Part of a small language model's weights.
Architecture: RMSNorm before each block, no biases in attention or MLP, embeddings untied during training, normalized queries and keys, local attention windows, shifted keys, gated attention, value embeddings, hashed n-gram embeddings.
Training: 413M tokens, 18179 steps.
Each number is 128 + 24 x the weight over its row's rms, rounded and kept within 0 to 255. Layers, rows and columns count from 0. The size above them is the row's rms in percent of the matrix's.

# layer 12 MLP up, 1280x320, rms 0.0824, rows 761-780, columns 240-319
size [102 104  96 109 110 103 106  95 101  39  46 108  94 111 103 100  92 103  93  91]
[[ 71  93  85 124 134 145 158 133 142 106 139 115 108 193 138 131 154 155 113 162 147 136  88 141 121  89  98 134 110 125 159 147 130 156 154 119 151 148 134 152 137 105 108 153 174 141 125 119 136 102 102 104 114 128 132 137 133  95 130 143 106 145 125 129 133  82 131 105 148 164 141 135 120 157 137 161 103 120  86 177]
 [138 169 100 115 181  93 153 120 150 128 130 155 147 176 128 123 109  99 147 103 109  86 121 151 126 137 137 107 102 178  86 120  79 165  86 101 108 118 157  69 138 113 166 117 130 164 145 140 131 158 128 137 102  91 101 103 134 156 182  95 128 114 163 135 125 148 141 138 140 112 139 160 159 136 106 162 141 144  86 143]
 [121 158 136 142 139 178 125 117 151 127  90  92  90 118 138  94 192  75 164 118 136 113 116 143 115 102 151 126 153 101  93  92  97 147 129 152 132 133 151  80 142  80 132 117 125 142 100 104 163 127 145 105  61 139 179 134 124  96 163 107 107 129 119 128 168 136 116 152 135 121 122 122 118  94 158 160 137 119 155 137]
 [149 143 121 115  97 138 123 113 119 128 158 136 103 153 145 140 107 114 165 152 131 152  96 125 146 161 167 117 141 148  90 153 129 173 134 137 142 141 113 125 163 124 160 108 126 154 159 185 114 157 150 117 127 109 121 135 100 140 143 119 164 107 131 140 162 104 127 138 111 155 151 149 117 170 108 128 143 103 146 120]
 [127 159 105 106 141 178 138  77 124 130 153 145  88 140 102 119 136 122 181 122 120 126 103 141 123 152 141 100 118 159 121 144 136 158 134  90 132 112 113 133 137 153 133 123 137 176 113 156 152 142 150 122 142 112 143  95 149 144 124 128 135 137 164 111 124 119  94 131 173 116 160 126 123  94 176 163 173 141 141 138]
 [140 118 103 149  97 144 121 149 144 118 160 138 143 134 139 105 149 112 117  89 138 117 141 142 165 148 124 152 122 151 147 198 100 125 104 138 180 150 144 126 161  97 134 138 124 201 127 143 130 109 128 157 127 141 131 124 154 135 103 107 134 140 107 142 129 129  95 112 127 141 125 122 104 170 143  94 109 120 123 116]
 [131 141 130  69 145 146 111 111 109 121 145  85 111 150 157 119 166  96 106 115 123 121 153 125 106 100 117 124  99 139 129 171  91 121 127 142 133 159 115  91 169 126 127 164 137 128 136 153  93 158  96 107 121 139  87 113 162 124 107 160 108 138 120 129 115  79 107 150 172 118 118 128 114 100 160 115 149 149 107 110]
 [133 109 159 137 155 141 164 145 107  77 162 111 131 152  73  99 123 153 151  97 105 119 104 121  93 141 160 143 156 119 103 103 148  98 103 105 118 138 124 157 120  88  87 161 115 124 130 141 139 124 144 131 133 116 104 136 130 131 137 126 146 100 130 121 117 111  87 125 147 159  94 132  89  93  87 136 158  90 135 152]
 [127 145 122 130 142 138 158 196 150 123 146 113 137 118 147 143 118 125 160 101 144 134  93 134  98 122 101 128 136 102 165 158 139 130 127 109 154 130 143 135 146 171 134 159 158 155 122 196  79 107 122 103 105 116  89 116 100 139 126 137 164 129 161 120 144 165 146 141 123 136 102 147  85 139 151 115 119 146 156 116]
 [109 111 143 112 143 132  99 140 133 118 127 146 111 182 145 100 117  82 168 119 102 107 113 148 127  99 127 108 100 118 114 154 135 103 156 103 146 137 129 105 131 109 131  95 145 146 148 124 151 134 129  98 122  97 115 129 128  99 141 161 124 110 149 127 155 109  96 147 128  86 136 114 119 136 172 144 113 107  88 165]
 [144 107 128 136 140 175 120 124 130  93 136 130 117 175 126  78 136  57 174  80 109  99 103 136 102 131 115 100 125 157 127 180 133 127 121 116 166 141 108 114 120 119 163 127 155 138 156 110 160 161 132 108 101 110 116 144 137  81 154 119 126 102 139 113 138  92 114 151 133 100 110 118 128 132 167 130 141 109  84 143]
 [ 97 111  88 113 167 105 123 120 129 139 104 129 120 124 112 135 117 106 120 131  86 147 125 158 107 123 126 118 157 104 120 102  95 176 137 127 188 151 132 132 101 157 120 106 128 114 135  98 110 132 126 146 149 109 152 130 133 105 140 125 144 124 125 122 124 135 120 127 139 114  98  99 121  91 113 146 132 110 163 116]
 [134 166 147 115 102 128 147 104 110 128 119 115 108 149 106 114 117 169 116 124 108 127 130 124  91 100 146 120 107 132 164 136 163 134 160 142 139 147 135 133 163 113 153 125 105  92 132 135 131 156 126 147 119 144 128 107 147 124 101 105 107 137 165 109 123 112 121 143 117  86 124 150 115 156 107 115 149 110 107  87]
 [ 75 126 149 140 165 142 117 100  95 133 132 156 123 180 114 141 137 147 164  92 123  60 113  99  97 117  89  98 124 137 161 141 127 128 106 111 135 108 129  98 137 110 123 171 116 119 128 122 151 158 150  97 146 130 139 112 110  91 125 151 137 143  77 100 130 119 129 147 119 115 129 135 156 111 101 121 171 150 110 127]
 [109  93  72 126 110 147 147 177 140 106 111  97 117 164 109 103 151  88 115 134 105 108 104 140  88 147 169 126 156 162 115 147 107 129 152  97 139 131 120 157  99 122 111 130 129 151 131 118 111 124 151 117 128 130 146 136  85 121 132 157 149 112 131  89 120 129 115 139 178 154  86 115 112 123 150 143 158 109 180 174]
 [146 129 108 114 156 156 126 121 137 118 179 124 106 157 167 162 127 114 121 100 162 143 102 110 126 158 114  61 128 175 101 133  91 166 125 111 163 151  96 103  82 124  99 107 131 134 123 148 138 100 115  73 124 131 138 143 155 121  97 153 161 100 129 112 130  78  90 168 147 138 107 128 141  99 100 105 122  85  76 129]
 [115 134 124 146 149 135 103 157 139 143 115  97 126 155 110 146 162 137 139  95 112 141 103 127 168 138 130 120 124 118 105 118 129 156  66 136 142 156 105 125 119 115 132 157 128 145 168 145 117 151 121 154 143 127  97 102 150 120 141 144 117 108 116  96 135 116 113 158 163 151 117 100 167 166 124 117 156 105 163 115]
 [105 154 136 135 113 127 102 178 144 134  97 141 107 151 130 116 148 100 123  86 121 121 143 133 166 118 157 138 111 122  91 105  84 117  92 105 160 100  75 102  97 116 155 170 114 137 142 109 168  89 152 124 144  82 127  97 116 134  86 146 172  85 104  75 141 125 130 108 186 132 112 170 168 148 117 146  78 155 113 105]
 [113 105 124  82 119 158 104 125 145 101 121 126 111 147 148 150 114 108 189 132 127 112 111 100 184 110 154  89 150 149 116 156 162 117 122 140 127 114 127 138 144 152 136 122 109 144 155 167  89  99 123 108 137 116 121 149  75 136 134 104 175 144  95 115 164 138 118 131 106 149  90 122 143  99 142 113 150 156 130 146]
 [147 118 116 144 132 118 115 131 131 122 146 132 135 162 146  64 120 159 108 152  75 126 143 104 143  89 115 101 130 131 153 147 120 146 123 148 135 190 104 173 147 141 144 145 139 104 173 149 177 176  99 150 121  97  95 125 164 131 141 170 115 143 170 145 119 124 107 126 139 102 164 112 149 150 117 146 111 120 146  91]]
# layer 12 MLP down (transposed), 1280x320, rms 0.0771, rows 761-780, columns 240-319
size [105 107  95 106 101 104 107  98 102  36  44 104  94 106 103 100  97  98  94  92]
[[107 112  95 123  86 149 133 160 171 126 176 112 148 150 111 129 136 119  69 137 146 125 114 117 105 126 138  98 147  91 180 115 154 124 115 148 148 126 187 113 115 125 126 109 141 100 118 140 108 148 162 133 116 105 187 157 136 126 134 143 133 139 104 132 126  98 166 136 112 157 129 143 152 144  92 178 148 114 132 125]
 [139 165 153 121 116 114 126 175 157 167 150 133 134 169 107 128 127 143 163 122 109 128 135 116 136 114 119 119 132 105 108 130 137 145 111 126 117 116 139 106 126 111 154 117 114 126 179 123 112 100 151 114 154 121 153 102 137 171 160 104 128 126 136 155 129 113 138 165 111 110 117 116 112 165  77 153  94 106 111 115]
 [136 108 116 173 165 112 162 102  83 158 113  93 125  90 130 128 153 132 142  96 151 123 147 120 107 100  96  87 123 150  95 117 166 124  93 148 139 164 145 164 147 146  90 123 108 154 113 160 175 134 209 129 151 110 113 117 126  88 154 110  92 119 112 136 111 150 121 149 142 113 126 127 157 116 162  93 134  90 134 101]
 [121 179 131 137  89 130 114 126  85 120 152 160 134 168 164 130 139 151 146 168 100 131 148 141 132 112 155 134 103 125  92 123 111 164 138 137 136 110 136 100 150 138 165  67 164  64 116 140  95 112 106 161 137 111 144 117 155 127 100 129  73 153  92 158 143 132 158 118 113 161 195 158  99 148 143 156 115  97 136 132]
 [140 115 117 127 126 114 122 157 124 163 121 164  88 128  78 123 140 144 126 153 161 129 110 123 161 131 153 105 114 108  82 148 127 130 145  86 137 112 119 141  99 138 139  86 159 111 138 126 110 136 149 150 144 130 157 134 103 157 146 127 134  98 156 111 122 129 166 144  68 105 128 126 122 100 143 121 105 127 113 156]
 [136 134 140 118 140 151  93 125 146 101 139 180 141 152 177  63 153 123 139  89 118 103 113 137  96 155 155 103 117 127 131 151 125 181 142 171 158 154  76 141 152 135 115 106 122 121 149 129 137 124 127 152 149 123 150  90 114 109 102 122 107 129 108 126 155  99 142  97 136 137 136 126 135  98 158 119  72  95 114 118]
 [124 144  94  69 103 113 155  99 153 105 130 133 117 146 166 116 129 165 121 180  89 165 120 130 118 124 137 147 174 101  67 142 139 119 105 131 102 116 178 125 107 113 129 119 130 110 112 137 122 140 153 136 155  98  97 135 131 115 104  97 125 116 159 157 141 134 136  90 135 110 147 152 127 105 123 146 113 141 110 133]
 [128 104  93 137 103  99  98 169 129 120 137 124 152 149  80 156 140 118 141 110 109 140 121 139 111 132 157 134 128 135 146 159 139 128  86 155 143 130  94 170 136 114 126 142 103 130 108 128  57 133 132 111 124 111 109 156 149 142 103 119 126  62 140 107 114 112  91 127 127 164 107  92  98 138 139 131 124 108 156 139]
 [128 107 134 142 138 122 162 142 129 114 113  88 168 149 116 185 151  81  96 149 156 143 157 145 100 101 187 134 140 112 148 125  84 103 142 136 124 114 136 115 123  85 135 112 115 139 125 160 184  95 148 118 129 124  83 107  72 131 155  97 169 153 157 126 117 171 127 158 135 113 118 112  89 105 123 154 121 113 100 134]
 [134 148 206 114 127  70 145 134 130 158 102 112 112  97  99 156 116  96 167 117 104 152 110 131 132 164 124 123 115 120  87 101 132 123 148 116 141 113 117 108 114 107 149 108 130 104 114 141  94 124  94 140 178 143 103 119 151 133 181 154 117  87 138 116 157 152 175 155 104 113 137 128 104 135 102 134 113 178 152 156]
 [157 147 150 103  85 145 140 108  95 136 165 144 133  50 102 120 136 165 150 133 186 131 120 124 134  99 131 139 126 135 126 104 157 151 127 110 124 135 125 145 166 138 144 104 125 131 150 152 126 117 121 119 154 137 136 106 133 125 153  86 146 127 112 130 117 135 141 141 114 113 139 105 130 126 115 122  95 115  94 117]
 [103  69 113 116 117 118 132 158  97 145 151 163 145 124  98 136 128  88 147 133 142 146 144 116 129 151 110  94 111  81 136 116  67 171 116 123 120 166 169 107 115 102 131 123 124  97 138 130 147  95 124 130 135 111 124 117 141 103 137 123  99 135 126 105 147 129 159 128 113  97 110 166 128 134 122 131 128 130 150 111]
 [ 75 148 126  87 162 157 141 109 105 152 136 153 124 124 126 165 135 121 114 131 122 132 121 131 111 110 124 112 127 131 127 101 112 140  94  96 150 136 125  91  86 165  88 115 127  90 110 106 104 153 104 120 119 108  99 138 102  96 126 138 139 100 156 136 141 137 103 137 134 103 111 150 118 118 175 106  99 148 119 146]
 [131  92 119 163 163 113 109 113  96 130 124 148 154 134  90 145 126 136 115 121 120  94 101 128 101 124 177 117 130 112 126 140 114 116 117 102 105 140 124 142 117 128 105 121 109 112  82 170 162 101 149  80 189 149 147 138 121 129 146 105  92 116 125  83 116 132 163 145 109 123  72 157 131 144 156 136 111 168 150 128]
 [144 130 116 124 162 114 128  83 108  89  87 108 155 123  64 150 111 133 127 111 134 131 144 124  96 144 140  94 131 141 163 118 156 136 118 120 113 146 104 152 169 141  42 145 127 120 145 159 125 137 111 145 130 148 146 139 132 105 162 119 122 121 149 108 165 122 129  68  99 152 134 103 165 165 115 121  99 125 142 151]
 [137 114 117 142 141 135 104 148 109 146 143 134 151 109 133 181 117 143 114 125 128 137 118 130 152 154 141 150 110 174 116 117  98 109 147 126 111 145  92 149 126 111 101 136 102  85 112 191 120 131 111 100 128 157  99 138 158 129 103 120 123 105 141 141 114 114 119 147 116 100 108 134 123 106  95  99  78 112 121 105]
 [145 113 102 121 149 145 128 204 114  92 163 148 155 142 137 153  97 141 132 138 144  92 121 142 116 115 124 141 126 126 119 138 151 113 136  77 187 114 150 114  99 132 158 108 123 132 167 136 112  99 162 123 110 117 160 142 112 164 122 116  82 141 133 126 125 141 126 120 133 130 102 116 121  90 149 136  89 115 113 117]
 [155 125 149 126 107 115 147 123  84  95 134 146 141 150 149 117 126 155 131 132 127  85 100 127  96 128 119 146 128 166 119 123  98  80 125 118 134 139 145 120 162 118 111 129 103 154 115 138 121  99 121 155 110 136 123 160 137 159 122 125 145 164 128 152 134 108 155 101  93 156 109  97  99 146  89 138 173 141 150 118]
 [106  75 151 119 138 126  89  98  90 132 150 140 122 166 123 123 118 157 150 113 166  88 144 135 124 131  74 131 102 113 118 149 130 120 110 115 163 110 108 148 135 153 111 142 128 116 133 162 128 125 118 125 148 116 130  98 170 112 122 105 150 164 124  99 107 124 158  78  77 114  91 128 137 128 127 126 143 156 132  86]
 [ 80 150 142 121 115 120  79 122 121 129 132 111 120 110 154 163 135 158 166  84 141 141 130 149 117 122 173 106 127 133 113 164 154 126 124 138 111 127 146 142 147 119  92  81 106 165 124 155 128 102 182 148 129 123  78 127  92 119 150 115 131 107 106 128 124 102 123 119 176 101 172 101 153 130 121 103  94 159 169 129]]